{"n_layer": 9, "d_model": 384, "n_head": 6, "n_kv_head": 2, "head_dim": 64, "d_mlp": 768, "vocab_size": 2048, "activation": "swiglu", "norm": "rmsnorm", "norm_place": "pre", "norm_eps": 1e-05, "positions": "learned+rope", "rope_base": 10000.0, "rope_fraction": 1.0, "qk_norm": false, "attn_scale": 0.125, "bias": "qkv", "tie_embeddings": true, "parallel_block": false, "extras": ["capped logits"], "init": "uniform", "init_std_qkv": 0.0412, "init_std_o": 0.00971, "init_std_up": 0.0412, "init_std_down": 0.00971, "optimizer": "adamw", "lr": 0.000629, "beta1": 0.9, "beta2": 0.99, "weight_decay": 0.098, "lr_head": 0.00671, "grad_clip": 1.0, "warmup_steps": 334, "schedule": "wsd", "decay_fraction": 0.884, "decay_shape": "linear", "final_lr_fraction": 0.0, "batch_tokens": [16384, 32768, 49152], "seq_len": 1024, "doc_mask": true, "train_tokens": 364600000, "steps": 11747, "dataset": "wikipedia_en"}
Each number is 500 + 40 x the weight over its row's rms, rounded and kept within 0 to 999. Layers, rows and columns count from 0. Numbers have three digits each. The size before them is the row's rms in percent of the matrix's.

# up: layer 4 MLP up, 768x384, rms 0.059, rows 682-767, columns 192-239
# down: layer 4 MLP down (transposed), 768x384, rms 0.0501, rows 682-767, columns 192-239
# gate: layer 4 MLP gate, 768x384, rms 0.0597, rows 683-767, columns 192-239
up682 099:540536475518465528568460552500504492536502496511481527521490504462518422523474503545582487508530480474580539509424465553513470498513468560495505
down682 096:504523432504461522442467409451461479552502512470475510503571474479500499523393455454515422514395500562462558493550489573495464465513460502428481
gate683 103:449451545423482440559485544426502538530502493458515541432496499459463509465499511624494465501461540491426450498459534468476495531492501484562545
up683 096:475463486535475484548450574545427412506493428571500497503483441482553507462539500498474534440502476446483452468496546536454486482490525477524460
down683 099:490577530559530495503531491526476519486477500541454499540545480517559545564466489497549491453448543566548495492389534433444532502463487524494477
gate684 092:572432494527428524475510540486408517472537478554509544475549435451406454540485568510487494479449518484532518603571502439536483477457549489453494
up684 095:496496492525496459471519479543519535506512480522461467504530595529518559465469530506552455558515569551461567514469542503510407487467495517501485
down684 098:477498491463561461460461506528455507469517521465519483528523485538554503422410514443526536523561588528534525438478534508503477460561496437491545
gate685 103:541472492461546476515513484483457497487474525443517465443525523525530407440532550502555517500489443502490560488538504472459511519549473533519486
up685 102:483455458456548478522572505515449466519509430475582487559504515548543474445548559511565562490463449446475590511514519545521486416565554517567458
down685 101:530506536550513426483574479521476548488430504478506488556478510509489499500533448529614549517589467535487558486537521473436484475585442484517453
gate686 108:556503448451481528497489520462561474489479460414451472521488514484528506465413480489469553536410526512476458512511508537470520526551590517444544
up686 104:544567510462517531476505574534539534558454464466456538458505563516430540497515536442484568544487468529489525568520486503408484501499478476430490
down686 105:541529514430526539427531447497533484485519445466436438455525509514394454492547508524519441582549560534513467443479529545474464533496550437457572
gate687 096:455553501502506453495432520536497490500489533487493494523503496532545431498560469593495489524460475456454451519534538465551516558525499560459507
up687 093:560468510525531404519457524545530498471507507448565486523488551573569442494487473474571508489484499509532405492510449599534512598540438487509539
down687 094:445510491512569528496479469484528531545583498517500501514543497493504535494530491503545470528489433557391533500575457513554476429454546492496497
gate688 102:447402543459571478492564465512545553601510542492485527483490548501484484429417494433446485584464538555482580537512445442438460488482535508443464
up688 101:485440549519490459474463551502506478476462531486518522540488525500570540483433511500473482485483588535451515514534519447528448479464484529424473
down688 102:487514413515446567549489463520523520558492515546514549471514470501509529473473420465477511447526491478562560527513495459473517470495480545497476
gate689 103:501389438523497541464498486497449585482459464490550456515536525448519546503497575471502507530459510514485516483465484532559514464462476471498556
up689 105:517497498462480466483538467401467461491421464498541494474435515524481542492533456461527510562500458518576549503569479511569486550475473503447517
down689 105:515423471463531518550468457409505498472517512456494436521483468549487504485412436475513600449314546540424502485535471496538562470483475435560506
gate690 103:466566429440426519511556463477534523493518492474509481441474541481522529521530462402544466474475443508505480494534524457469538550479548490531445
up690 096:474476438502516497533510598456521544469481504522472509554532458517484502458482459613529520490480493511549531515487543531478533556498530522507527
down690 098:528531467529487428529503446521560459516524497567494466469519491455495533434567548546506525443564533526623481477550442474539471559513478513521500
gate691 099:501501432541504422487559490522554497489512483457463506463542597509506432528568544430545524559468459550568532485477496509503564537432510573491509
up691 098:505572464418448480479498534472599499503480452503536438495487508518476510451456443530490500463479519466594457452547508451412522485442455486496489
down691 099:532442466463449502507530517549502497478603486523533478418467452490486530499448570499475472482540571462489518466529581536505577460509427461518525
gate692 094:572461473501523559474426543458564467458584453472463579513469449524541548503491516504528512553471521469472466491520522528568491474491494515431469
up692 097:516430459486531462524397497492535482568526633514494490447557471449512527440453477431551486541529461481559514494450542470561456501523483497495513
down692 096:423477517479445514556544556512478537482530498517524494478556557528498483539534473463479553470491524519458464485564476498515500545514514495449537
gate693 097:467454464510490467452470533549484482462516411529520533524555568536448506495464507496493576563434568528507504523533451501476528472480452460522527
up693 100:516478492510513470439531544436497456495533558476541461528462476461557466534551418569561425538483489509474484446466582482535498551513470547532457
down693 100:501536465493492515480474549427463452479470528458457507567541483561551505520508470499513536521400462529451470483544557499503533559562453538510442
gate694 096:505442460527501521560509437535578492475557513474479495480514503537544472454481489533455493548466506485473534529484476525575517510536570474562472
up694 098:467542547512528400498480561545414491460497578556415519557483514480495457558524482523496521535513507524450484494502557542433503467495503517441477
down694 099:544386484465456483449556505535512504549538448457513571604451532505498536537463470501469505519460446497495519474518522428468477491490497533495525
gate695 106:533464541498482513529437541508513532582488448507508463526499489498494454465479611486533569498483425479479467450553407530488486422511499509525457
up695 101:458479539549470481537487510478506518545476478573510450584486533502494447582493480508572461533485520521498471522495439474488479559553504500527505
down695 101:567482477508500545476613492565530479476507491481561498498430497412456474501434543527535421439476516556532534544533506551490489500499466508465482
gate696 099:487514523511571488530513485483494463526572513480532520485510470576548504534446455515555499490479525541545462466516449474546469499533493512493410
up696 100:448483508575528431458553455529546463505522524537483441524477527547480566553507509510447500517477496493545457486424573515528481482486518511537479
down696 099:448496513542424467456478532511574442501552467459482548523492535526524565461536475523471499515521430464454525472489504542513520520428467449568525
gate697 096:533472563552594540490531501432541541536470465542568516480565518475540460546425466462543528494495513522561483493481510528404479495447510537454543
up697 100:533490493443530516383444455564541456447562467435595503476530515535461434521474514542535493471480541543504562477499464483489479494484541456542511
down697 099:546491499453478545531407453525503468511512525544450492475485441539440517438452538552497487517482519519557558470432493525484510508530446451500455
gate698 098:417416507434509512394475561530510477516446550484447538530482451507568535529417514529470559476478462538444521547547471471518500456532558531547523
up698 099:457487487525427483468480405509618484442523477510484556491488472447475506529461478553558490450525491475470441446495521506488525523503499499573464
down698 099:485493632493495509492500475439540508560395544453566538522593540466551535523482477475549518510514509410479538493505509473461531525523534508553489
gate699 103:412424529476504465559432533494502490473517510518495568544551492503518503498450543554527534426454525475490524520485485481499539543494513460492475
up699 107:548461479519408511439520474518481490515475532493531485478456471484500489528431489583476521438510455533453504491495502542440546510541548507616567
down699 108:522483494556459487524518571506423516410487564436474488399452473534457532501554490562470510478495497519453495460501465530474496505520517536508497
gate700 103:510480504524530541520514531421513476457466498460603550511441555466502547533545511477563548570453481530461520458490520520537513519491575489440572
up700 108:464486499480490488497501512499500514523456477502455473513518488539516509445554460525395432463492570452501464511550526520514563504442476439549579
down700 106:497491468532486468480457486560567545459512519485425411557590500500531529507434491509520475478390488555449495514514481498472466492575552465518510
gate701 099:464453478528584583532526483541554591428477520489459520549424468452464482439512543526516520528494459484543526510451531463533510483504487522533566
up701 098:534500513543457493501505493561510542452547475485483554509464503508546498518500537475500422562551431442463492469494499461429460533550437469491467
down701 100:474498535491461453525502522471468518532471560532459501476508555500500497557494469497517492531580501515445499584455482503526458464563491513519452
gate702 096:496554497449520484514515481450454465498442513565485497519539608513477482554481514517521571510455453448443423471543468575490520534430538505508539
up702 106:485468512492557512471517490484587464557477483479480490595558453455503435545460590493540481498495550522431508542466469485512462488523539488426499
down702 106:487563483529523504488519438463497477515489562524492491511503468516465501523452501501496439459622562497533487484517435518493502538457532470534548
gate703 108:490486517470543477517522511479494519465498407514514484542487427463490414518441514533537541391440532436528408429458476488588533547464517474553467
up703 103:480561566495429424492472422475518546507465493443445469515482448499532546506556523478526510558512501471491526531477450550545537501501493506508445
down703 103:450561493504485561462440511536518525466487558511461518525478449461457497457499483519530440457431471506433516525528556537445509539570477511540552
gate704 098:477444438558501495500530565493565549549517474474556532541452402630550513506556530485524455499485515499538526502524535526578516523459501493523460
up704 100:427498601497503533528503497445480483523503545501524451482514511463447422474522470552440439567504470483525483500502450495552464593445534462460485
down704 099:494472554472491504578476539478474457443410548540529530493485502482488419519493529467584493543597536527499592466605567458525473470539555485396547
gate705 094:496473505486518475521473526527527499495544472488485482504458550542536486430467515480565458473469442592469424507530470563521434531554507531544470
up705 097:520439418540501577428462478494411518529491575520453442466493520489458493494520535473550520485529583572516482531505455533548491533566453581482538
down705 097:479457467519510521487479448528522528476538498483489543536511470442481546503434512526494468532490496506464445438480459501445521487555535403491500
gate706 099:539494548448512538465545475536500501477497478510533527504510471518469524514501505497484530466469518549504449544458439520501461511460503416480493
up706 100:470497505526434595543535488447530503491479451559523548486464475475477510553476488422497550461525510449474496439461487436465517522619510510479501
down706 098:476525502488400466500496394545570461518477436470485467480496489510507484466478499513528489507463403511486473545491416479477545554497510478529488
gate707 099:522406566467490558555477476510551485529497522511472514514477470442555489551480546511423477503488485436527520498490487571536601487522446522497495
up707 102:489515494459488533534507492506511427507462486467577492535513467435528438480427422485491489477517503462547490494527525487463506487478552471503555
down707 103:530402533536474518497485489564506572467520499494456465451430499519437444523513457484554476510436547503538582605452426543458449533523472548457555
gate708 097:489450481481513511566531529510408491529505447486468478507579464491519488596501485470507444601495463507497531471546483490492535482505482483566437
up708 099:465454475448548517471543466539493492591478472594522450481478518477493478517482558539528545458526487551529566490494533478538507546512501541521477
down708 099:520507479503506503493520498486503384476513540510540489436487487475468594536465492486494459521458451493472535504502494539489436531468528511517482
gate709 103:463491502504536549466459475477430545457466472495550496536463497510487449504514451519571560504481511566469454485512442495460502566510441426521487
up709 105:611503543487415467458475519493597484501456542590503539429529531484491504544535520448509498488528417516463547469545493445540552510570531515524510
down709 104:533513522498465551506531485535512522532480540486469509567474510439469541564561476496477500511430535530484464512501455521508480451519520484471456
gate710 098:424568470527465523459507507465494545475452498481472508464412535443514460495479495550490536539456469501518475500510490513511484559560522448552591
up710 099:515468560524441528470500465543493474452555501454521520463532528530471465520500561464489542485554546497515439484442460523470458498552469548469518
down710 099:493495487495516512500496509442456489477519469515501526519517524454478512495512498469493472497560432491493493580453483539477499581570533481540539
gate711 106:462471472508585465512534535525469470546534480564506514504536468476598475418451533480515588484403509540503520506490437512471489529490502469526483
up711 105:525537525507465512519512524493497444545481521533439477461451529496492496492473484515579479529506537455472573530457495439472540514497534523539592
down711 105:454442404479515496478523519503562448537522569488466415398492491502505536473468508504465479478543521563489529557486563531503502497432465513464523
gate712 100:479441524475496536525478544550515505493591545450487490510505527525520498458527446469461580484446470543468493485482502519521490494532500476453469
up712 103:520471607513516439506442525523528498527530561534499588431435484509527474485496536424495507501509467470449415484494489499508467495542589533512475
down712 104:471481562451501515516495484535524411501415483535510485494464487605512508531513513500494454441552458449542436567438494503542530478565494471540477
gate713 102:474485455450465538571486577473448465493460507547503536529537536417527566544451526457522467512471524518544515593436481512480492521486476479463482
up713 097:484509490482501465529531512463481455483476478550515469490572512500451528477471486532472471462499567527390498493513511535506501469425485410536565
down713 098:537530456538550476488462470441539475525477524463498421542479522500535496540522442500509554486482510496498473461521453525502481511506453517487497
gate714 099:407465469497515425490504499483465571454489532517478532557506516496522538504498519520434517509475452478516505468521447573492531530444455434437551
up714 099:524558493474443464448464424482431518540482504464538453432467568447481461574506526587598521504447547543543547486438531518489500451492472520477451
down714 101:435505474537462492498490520490517540508543537481555492470535469475547514589521544528450548446504462467559489428463472468483480465430568524529487
gate715 098:466440468471518436552453543521522513452436512495509539499486461550522431452509530498507501506515530383514484473499509509519536482484504496482485
up715 102:468507481505565548461461510515557549507485567580539501531521517573544549443487503442477506509462494569580515514464426559554459544470488414500455
down715 100:480489506463504514405521540483420540459513573476562445502483499497514559495501507490487566504649482513573448494477528500500527532473474510430505
gate716 097:536537472549548499568465549524438550476491442457574426488475483524520466460526606431552524543463538486428469480561532632522545595609492470507548
up716 099:447486607533586494476462474535473506445488455510480383434475456536520426554520552477491561518504524553507482503496442522546526492527542552502433
down716 100:469514483472446509464468510558440475525486488481503551512586477508517513502491512478483514500490502476441453402520571417530506540536520554490492
gate717 108:555457545534547503446523483448543523452485479463530560483507500485468562593489476457544537535440467465505450542539550514509476510537507446446435
up717 104:503477510516457544470450488518480498506507549491585525484433566448476443497531480521531470540540473511456566424483525481479436547471509479421464
down717 101:501482478519501528504479486471477533531496485481509447449488508498555484449515478496501430499602545446434458468485513475526490542533493529498504
gate718 108:518538520450555431538436581499540512431484421520483511505511470466522460440461489456499508473434475533500558478498409515483586612489497510512446
up718 104:544516468471475481491543495551554487501501466552491480504556513461522493532504465528539485423456530511455515540495510544546513459426436529587511
down718 103:534440489475468448541546432468503465560508569532471513518554519492493504512600465490485515474539510413592486509466472569476439492509516558498461
gate719 104:451468454459433508470514506448460537495439514501499475410535554456556578455500528505448464461481508516516509538464497522516575529497576516488508
up719 103:469508440505539483543442497517515545540507534448494487534415500541497476499480465527458443498516476507518496529470475480438554482477537457557565
down719 103:458487544538439500514606376435454513515439540465474439525410437474502472473487472587534517528576516572526505546472540475466470557483456509459505
gate720 102:471466525475505565480399515489501556476538505521455491473503527496473508526457463474448468457474455494455543505482478515517471514489536451505494
up720 099:494456456532433479464496496528457509505539476422503502495509484486542571584553485524509536453460542565523487510484532415481489440525541464489482
down720 101:563470445506483526485499448529564449492450522518564509517480451564593488468523513547502476476457497568579485562480523553522481465517563545428466
gate721 104:484516466525523468447467560448506464521500477504495545505435486482518553502455543436463519573445468480490480553560534517494453433469540433597485
up721 105:529512486561482448483586482520442506563451472578492494450470498445515490476472453444533534548530457471564455484532466491437464468533542516588602
down721 105:563489468460535512539500450484479516508468510483544482536437507438493513476533513514498517489535507530525508524543559525527485532546490545481532
gate722 104:448444581530498452492521464523553497497483461478508467524519487541463474488460548573480543480462462502517484482496483453494487491496508454548454
up722 105:465499563509514438533442482481570517575562416497505485513513446528475495546563488451534561549486447487511449506535454486586495486516527481547562
down722 103:562513543498549399444490504517531442527548476527528427495478513426495534442528435481471501490471572552490528517436490472491490506516535511449485
gate723 101:491461553442493537526518518516558526443429454484446461610459614513530459429474544478497558541476451525471452432523483506502527471455549502473545
up723 100:472476424497565461402536538517463456502527478495586477514517504470492518553507475528395524559466497526443564510446432531477424566496452515508464
down723 099:528537478529536552445547450481488542536496568564500498575524534447511519565561486549528517457386500440506556520481453523556431455540508444515523
gate724 100:449491528535491555517445481534485518519460441439549508553541528542504463418458530484519523501443475470500551492505480505574470456562497469412516
up724 097:471514580523386526452504518532455486517480480454488464565570522576466501470480535445465368478499551458513509504520532482501500475444423534516479
down724 098:562549535547503520412549450549465504491501442518478448544419563483473600466483488554521525432639478483517508488544468488499539483444496595547504
gate725 099:519461524466513481420438506516570515460526510401521487532524441456472509511472467526524542473437454507477526490479492407571600462454541516485491
up725 099:470546480462537524469520425487535528457511511517466537516460540474529518451600416488511521571500529418533490508449459480474449477503507571435519
down725 099:454492506531556504517513523521443534422513566548522484520528509454525483524527460459477433521538525458464492483532464531489500505530523489557564
gate726 101:532541483517514526534536476590493498510454468486477442561523472418449448491483551505499555537488493513467482506536511469549572468430491455430440
up726 102:571544539530543522576524574546439534502535486581515398511464495549518453475537537532568500530504536415511558528494550542499507546521520450508437
down726 100:516517480427531529493510494499561519497489485496463488550528458445527538480538464486509489489337536544461537453451479525452508482575531503444519
gate727 104:476494436508466540490450449511558475505506486573533505535522461462475525538458487530464477483476477471494459495547477478468489431510514416557539
up727 101:489471517511501491438482561485507460498433509526538507447505556626537521470536522476500496471500518488555482481545467487450551487572433502445454
down727 102:391543489483485479508478547542422576517508528453515464524454474498494484492526555541477543538562569451514494472469516446469557569424479542538519
gate728 092:497537416475503500496500507514469476470518501514577554478452490555497449538452528517487526484500530520444463560513493549487499470577570481454494
up728 107:550499424531479489462505556460489510500521477513480458516546485469467481475495540455479522475499537499510509492512567499462501490451575502586525
down728 103:439420433487468465489520544454524448562476444559492442519547556483467515557511522432477540444603505521552523577502508573477513524465518510534524
gate729 099:412460506487450579453557458505608486473398470466532535497523537406518398546544501477504543508441505484509530442578515541477529522505535484491578
up729 097:530477433507490541437458492469564518521441478459469496486462475527444490546516514519524430600505535439495467553478432460492527471487492540522500
down729 097:560533537434579460475469489507510485518499451515458472433441494607488500511524503517489435574378503469512562467516512445518496491426543452478506
gate730 098:462525488462503578543497494448468526479438427512561482514497480508417506562562475521510471490494549547500419500504519505515529501516498479500463
up730 099:484533555494522429454534466532477495478528429470495511397567477518536463495442513512543529456488478478481568537463456550483500522503418519437489
down730 098:508500525498480491510421544547542471574521551529482519524503489478531486525538510470420475464307512493460501517500485443493482468452519437533543
gate731 100:469501505489448530537460486516529520535515466542479493437508529496564530495468506441528496508447425543511475506503522527504474480473517482419439
up731 098:452508467484513508544518511549560510521557574505499511538531540548524531513482488536558489467553512457452473519462513515461495542523542558562516
down731 098:510401492495575477582602541503515582552471507444460490573492524554523561562468480536495472507533478539504484563494510540519576478572511443496503
gate732 097:489538559448590415514456466418514519466429567486480536511548510562552518492479501508486548530476490435459478522499567506540458456554488470544506
up732 100:553452588510494491532540525435535356563478537500467535473529482444471512517529587522458483492487483562491522456494507496450457503476451608472484
down732 098:530418491496498465493558465495509527514584559506513574517561509448569493507490466566515489495342540528495521420500475521514565473500492507538447
gate733 102:530519538461441438432434552604516603553535407468518521535500516505546509458430477534463564572438447429509546512488506516494531502424533495477488
up733 102:487547466561584536492478504451518541464478537533492557567531534471509490535456451501553538545502500494456471481483544487520444569481435599510526
down733 102:454516521495453499489522507537459508511515524574439451566441517528525526530500445448561508477467401512466524529519517565492575468421489485507508
gate734 101:512433493484478493507508437432467468527462489543522523465585491429515500537440471520537585493437519496500507512505526501595502507525539534551494
up734 097:461529528480539466528433497529486482467534449499484525560522481526475482479496451547520441549493508464532545463495408513453525507502577501570485
down734 097:499473484481457474530522540462485563568492487488458450510469521556594531435527476535463558537553546503460421462475472447488485475488569552500457
gate735 100:584492506500494470512499411479538513459484460542507481527510478559464472531484520543593520445441456498482439443459492506496516494462494512519471
up735 101:509439480493491476518556527486463543497466410568484470457489574427493599512503462451477539478504512534528515530476493463476472407511564497506506
down735 100:528508549469446491472494570588589502403521540529505522486478489516510450503512472497456513511463600483489444495468486487571501539480474512482503
gate736 104:565515460502521500526509437510465504469427414576489484529583492529543438495509483471515572522385524509485460551525513560532525467481465467518599
up736 101:502475486450487499453546437551525490463466511519462589470513531508481559503583453540478522549531501488546536533462480481597550547526604468532547
down736 101:431440427527495570491492484490481496479492490471558500529479480451510488480523482480356477482499567443516528506477492555540470549514460514471509
gate737 100:497495436603514509582413487522539524447500450528482459534519414580530502465485478492544442459429534421533491559578590521575470530392474498515476
up737 097:556453515470488488454589537491459568531530494438517563537503530520494543579470478432526469516478548553528528550468470483525567474522502502554516
down737 098:556474548486434492573486572494528554502525425507528523459529499526540489511463426501542548520559466535529477534454500450452554485499520453484527
gate738 106:504479540515505578547488514523489481468468449548520547498491535561546502495496509519564495464431503550500443500525516508522533443538466580477453
up738 105:485502441486501513479484449448516479495547496461416497437511477470487481497569536508455526532519526526464496561441517530489488428512491488496532
down738 103:455502573427450517539546514488488458541471472512504460506463511434426485484464528472490578464541472507575490532515463510506507550482467509540543
gate739 108:434452469499486520485511544512505534454452528594499489533505484473496434446463600494480527537434488467539497521452476548602563462519575486587491
up739 105:553539442452525480527475575470590522551449551538503449502463569535557533480523536501477530547515496432524464493507581570508516569500453429508536
down739 104:479491479521550496500436528465458492467492551444519478493415505479466495491610503494508493489500426607523531470530529531517463432470572494503487
gate740 098:545353456473505494513471581483562483477556540420493526553477476533537514519505504528465528545464493455502439441566507477482446478441615405479461
up740 102:442518453475423554479579517513585546497499527524493442544510501517530507529513444544409497521477563576480448470556514505450544473476527494505524
down740 101:487415490493465534512575490529476540483472503516485538479500457481490531491466509559468461483681537517541471524455451523506541492496500500456436
gate741 099:502476464543462531504521455509453467482375512429587478475485555481479486508489586462548553495457529532505502504539468556489458502564466508492532
up741 102:442471526509485546523516441513501555475465515552483478521455543461492501546517534535530544542493501461538477440549555467450574457500523488483456
down741 102:521452498466511512510561455479409565419532514504564444457498553446520488472546589515495518504590504537523534462493476458482458530501531474435458
gate742 099:476569471430543473484445481469510497465532527515502490475531501512480463516552502472597490559461516494515482512481530505596447514491496468469552
up742 103:500576461494486446454516472493411525546554478566539440515529571505549522533499435447511559546512427525483508568447443507486404459543541524574529
down742 101:437521499502501532550499483513442477501495490494527512454563506605516510550523496491609465471420539469472549561487477486552455538548478544536456
gate743 098:471482504499421445500527485503490500506482508516458497508498467418434505521460483495446462468471522480466431504414527570534491550499437562557551
up743 097:422523520515441472462516445522493536524532524521466515467479550456437437537406505470569550462497506473494519568535423493513476473429495532587566
down743 097:497499537487478473436507423454508454469543479435518593505518519533520572504490470492456570486657507484480508470482449486596562489517551467430461
gate744 099:507511532492492552494488495581505515551485457528487516556548452504484440538499561509483497521426522522522492540421448479438581579464505513565560
up744 105:484523481478525538521503562479544513521502536498436493532483492571526439471519551501561505495501493421466561485522551530497532593490466439453485
down744 104:506482502505520548469508532479467491463493465498480578403550425534578484477438537567477464594452450466485503518495495467514466517579483496490414
gate745 096:414559448471506526530480445529531533530460501555576480504435509434466473474450512495484471535455458523492471466500473489456471516587493537533532
up745 095:538494541498473506459442547432453531511506574493490440385439530555492558493585481466517579536492432505434496514399518494512554513474518507460513
down745 098:489468500535511494427511538468510456516505509534451497443511518506501508453424628508490532507542483481557528527501463514442497563437533476505495
gate746 094:430424548534440495523480434538487494497552533462538419475567463497465471543451462505462529580464465592487535454506475529539451492518569509518564
up746 093:475474540536503424529514484480507535505524523487418440444546434470473585542473492506495468496467496487452529491435479529516559417440527506465473
down746 094:501439522524492516476597497521477510510473511520446474490475518454510517581540511429502457466534539485506464526493485450501521523576480513479478
gate747 107:455445490442542487549392534459530420515479483506472553596534485494465470462557505472544458509449489483482457471479572515491532481433481487494437
up747 100:484489508478559515475441522558514443531509436525510522527435567484505428496424473468434499431445526462471514514421490498494583498524498518482451
down747 099:514539530540556546489536397454484556442464521433516494463471384495522507486490511479542530579508518404561505477481492459592522462533468472470517
gate748 105:540490476526508486492458507427478515575441449555464426458542509482525516490457568481472531510429456489426463575471539444512511418512546545514512
up748 101:524496491500495515517467455502511551543488551490468507556491499466516402482476420506471534523501493463503440425462492461392488537534541536496470
down748 104:521489421530486535502494466470578483437466493504458496524521496557457472504481509522442560473356581569528463489549516495517450505522504458508490
gate749 099:512468502546465528506530447398491498477452538515477474513507476408420508526478545513559529534454462552491440421484548574408518546507540514516483
up749 095:529501498465428469457442574515525474446517471554480508537546556447496526532546548455474553492461465477407566497457463583541525503432451439459498
down749 097:548475479413465535505524459471501449538500516383435557502438499544477454480530438504435526522513502475462421474502508513568496495505458509554451
gate750 098:482471550482535470506517475491484496482545509481499484462573514486522505500471497549482504477446489491531569506492513508553557483463550515474522
up750 100:521466538511485472550558521458531525472481493509572440471568492531519552504492475457488495498484519458502474551429443569472469523469508460450461
down750 100:491517564484457529456543488430525415516511516456523505500553462527488500502465513491539510527593577481476556504558493477478505541515471465532557
gate751 106:456517502459459530474478535455459549476462499503477534538454508523510488469478533512469464487484519500512488439482465509511484429494475475489556
up751 101:462559498528428536463459519535511456470500508568497478488501531554541512485542429560479466463546546464449424523496538444491486503560456500513551
down751 100:567518467540513491525556522482473480537507501478487547464501463498526543505497511462574505435415508556522459474480427467560530546504490497463452
gate752 104:515459547497480407530465510501599542408520462537458471533562520472503533474439497434496511515426545574470470487493521560503468475452489513535472
up752 099:547453460545556502521533541584521485492490505491473398460463451476416576416466552537491517472496526485473501558480517499479512498479485476507541
down752 101:507470477485497456475485527526468495480462477515496513460462467511433485440472516521580440522484490506515533533590495533528522412515549596458569
gate753 109:480505497522520441438477499437451517500474502500454479481523477529498474511461529477496502464433542459552469513437572491469533559458526552448504
up753 105:443491512464413481510477582527465485523493514487486520475481474440475481525515511476453456532479579497428466545475492533486579491489515506500435
down753 105:501473430411501509452487472449459527452424446536527442520514556513482491531534468502490505484674486437471455509439427523485457573579452506494531
gate754 099:478512489465529492555389508507527510478495473442515536489510468512537488538454500480491449474461472497522480500533555553507560508436562482570403
up754 101:601524495449509439506514532489519479567551459465486497522518520513448472548514471474579448521457530577530528442543520468570481526480517526450469
down754 100:521528453504567537526512527425495484449486502478552568500476482566513514495524559493509529516413417529503513460467522474552569480569495509473534
gate755 102:563542462527531470508500467445536545503519512543522531506511537540558518557480440504488496489457501438513508534544470458480503500464533468471490
up755 101:533504511513521469559480522458515498488543521498457627509472472410481512419518597558418452446536553461436475474488545428528424562538492501524600
down755 102:449513536518532477457467545524482442467444470477454481579507419480521564491481457463543453460494488556521518430506525524423492526492534521589518
gate756 099:449460477480500512511494572483468501500443478435486451453461482498479519498530551451464486529514493598505486512489439488538474486481546517419557
up756 098:490485483575539499550448482439593457474520536439477463508496532509494533480519489553428497456510548543552454482446517427452553541521466451468542
down756 099:502481521535489490541605506446456532486478510467507520551416506486494511517489479524533467483468519467458466570444519534497485441485504564460519
gate757 100:535492528493551486504516471476517416515520501452524545526504484574528445463520567534548474589500616399502511546485511457518478502489481448502416
up757 096:489500503562489441481488496494470540485542550540525495558480564530531470444555531518552550514519517484518506489571524530456529516517461524561541
down757 097:551551562512510478468488513452491500514544487482487481451498451469466528489401464497481582557405486455539491491492459473540469467477538437440521
gate758 099:499504500434527513529432551480521497495468456557516537487513493500468561454513482544532504559493530494543469517521536482479576571495516469456543
up758 098:476541511548530549571525629516441566434524510539480461512508457475513457474515599501539455465513491431497498518443577493437541515478484493480495
down758 100:489458517483533414479539486455469536507465491501475571521528493517484551516464479521460440457531510448499543516452550516472448578549523472483487
gate759 105:512466426418501454471461567521505556563580499426479478510510483456465462524514502557455476516421501486467550545534552578445541455475465503523499
up759 100:468592557518487501533494463493521446535521503467433432456494500468441480483543467417472500554553466493520471501474494532497530486568561523500519
down759 103:454527494537538549522526518467454470440582438387505488510540520453512494498569528487474547484629499484558491542581518497577503485433510453475531
gate760 103:423426539497523470517525475476506422552468501577527476579508574476405429449449479445527521483437571494546555522535530507545493532479534477435421
up760 102:520594523492507510524493490497481412474528475481591457492461515544581524428488501426456508492488492483530466487500518520513486535532522524483445
down760 102:439565538550443512522464537531592535518424535547407502546518529593537528482582470481489546512415467493479486449435553513498482520404568477504493
gate761 102:496520513505572485495517460469569480458485445436525504546500501452491436533522546479541486516444544438504531452491430432571486532503519491467524
up761 097:566458446471488453470526462408442505484440502468533519520484474463446519467494466487520497488504525419487468482493515462463456527405458547373510
down761 096:513493511496512425439452522488491407520468434486542473438511522539499465492503514530459455556545551508530444480496519436506477606544517495436448
gate762 091:553526518454476489501437461458479466488469566469478568490489455581393555558482571506525515518464533422397524480458499506519507510484427419447483
up762 096:568507554532455518489456545504432553553445457465456493541511524472465518540504474561484550413484548530498495490540532551470459481524424550476493
down762 096:486582461432496467470503460513488479467500456483535557557502498558507509454503509512528483482507544527479481465588435476478505503546507529461464
gate763 102:486492469443485535483531492476547433504455500466488516425578512446500531501454526422576546546423471500494516523462458568474535515441508531497567
up763 100:553497491476506536525500483466453539459548509465490495523508529402559534559526525442537529450485454443594448501523519498452526497539528432497497
down763 102:499546520535553477537516468462486493476454512479493441543515468515475500569507464484494458509507503516474468462549469478494474523537550467559480
gate764 104:522451555516480502499499444566524558465472509459582521487564415535469494517518533540510507524442590428564481534463458498539568552523573432430514
up764 106:515539457492488519537506410574537544509449492476500444545485535515469493569441444579516490493503496523542475504518553527516500500455523578453556
down764 105:489568506490500530463516460508476452519452463529525507471383467487454549547518451550455490499461413599484456458478482473503513505446510533485562
gate765 104:466434530508536547506517498540462484507510465497519428537542486448492411503431537516493569462479475494536522510487488446513479474483531492609510
up765 105:478485543498432515508501486549474477492454527574529456499440520540453492501476385505508558464458533501483519483471443492486477519496526521533509
down765 107:504503511485525533435490524521467496500479540475539517538427442475571492490497470473483547472686496481509509483496532519478476487512529501534485
gate766 098:440502491481481493489481478514534518490431480502433416534543606475427450553522514506550504504481497484535457482578473496473488532439491504524539
up766 100:555549464514469546571511464449469481436486447567452529517571453550538507475491446498455585571507505510430496524490507444501465452519488560454471
down766 100:460495487484493451501454497471554510498511522502435429472504482458514551495417441470542540556518452477434513490535497495477553475471505524538533
gate767 101:470460490500479586451451592536514396529539520501536504520504462475462545454523504502494518573454492502516508445512513532516524481443532584508519
up767 098:505465473499494499499500494471455464459466538509520541520515507481447515529512456606477501504517481470513579528474527556488522517563475544454495
down767 100:457482386522477495603423547587492439531491518505505509559526520512491529516569465506492543545488480544530503442531452470544518553467505450507502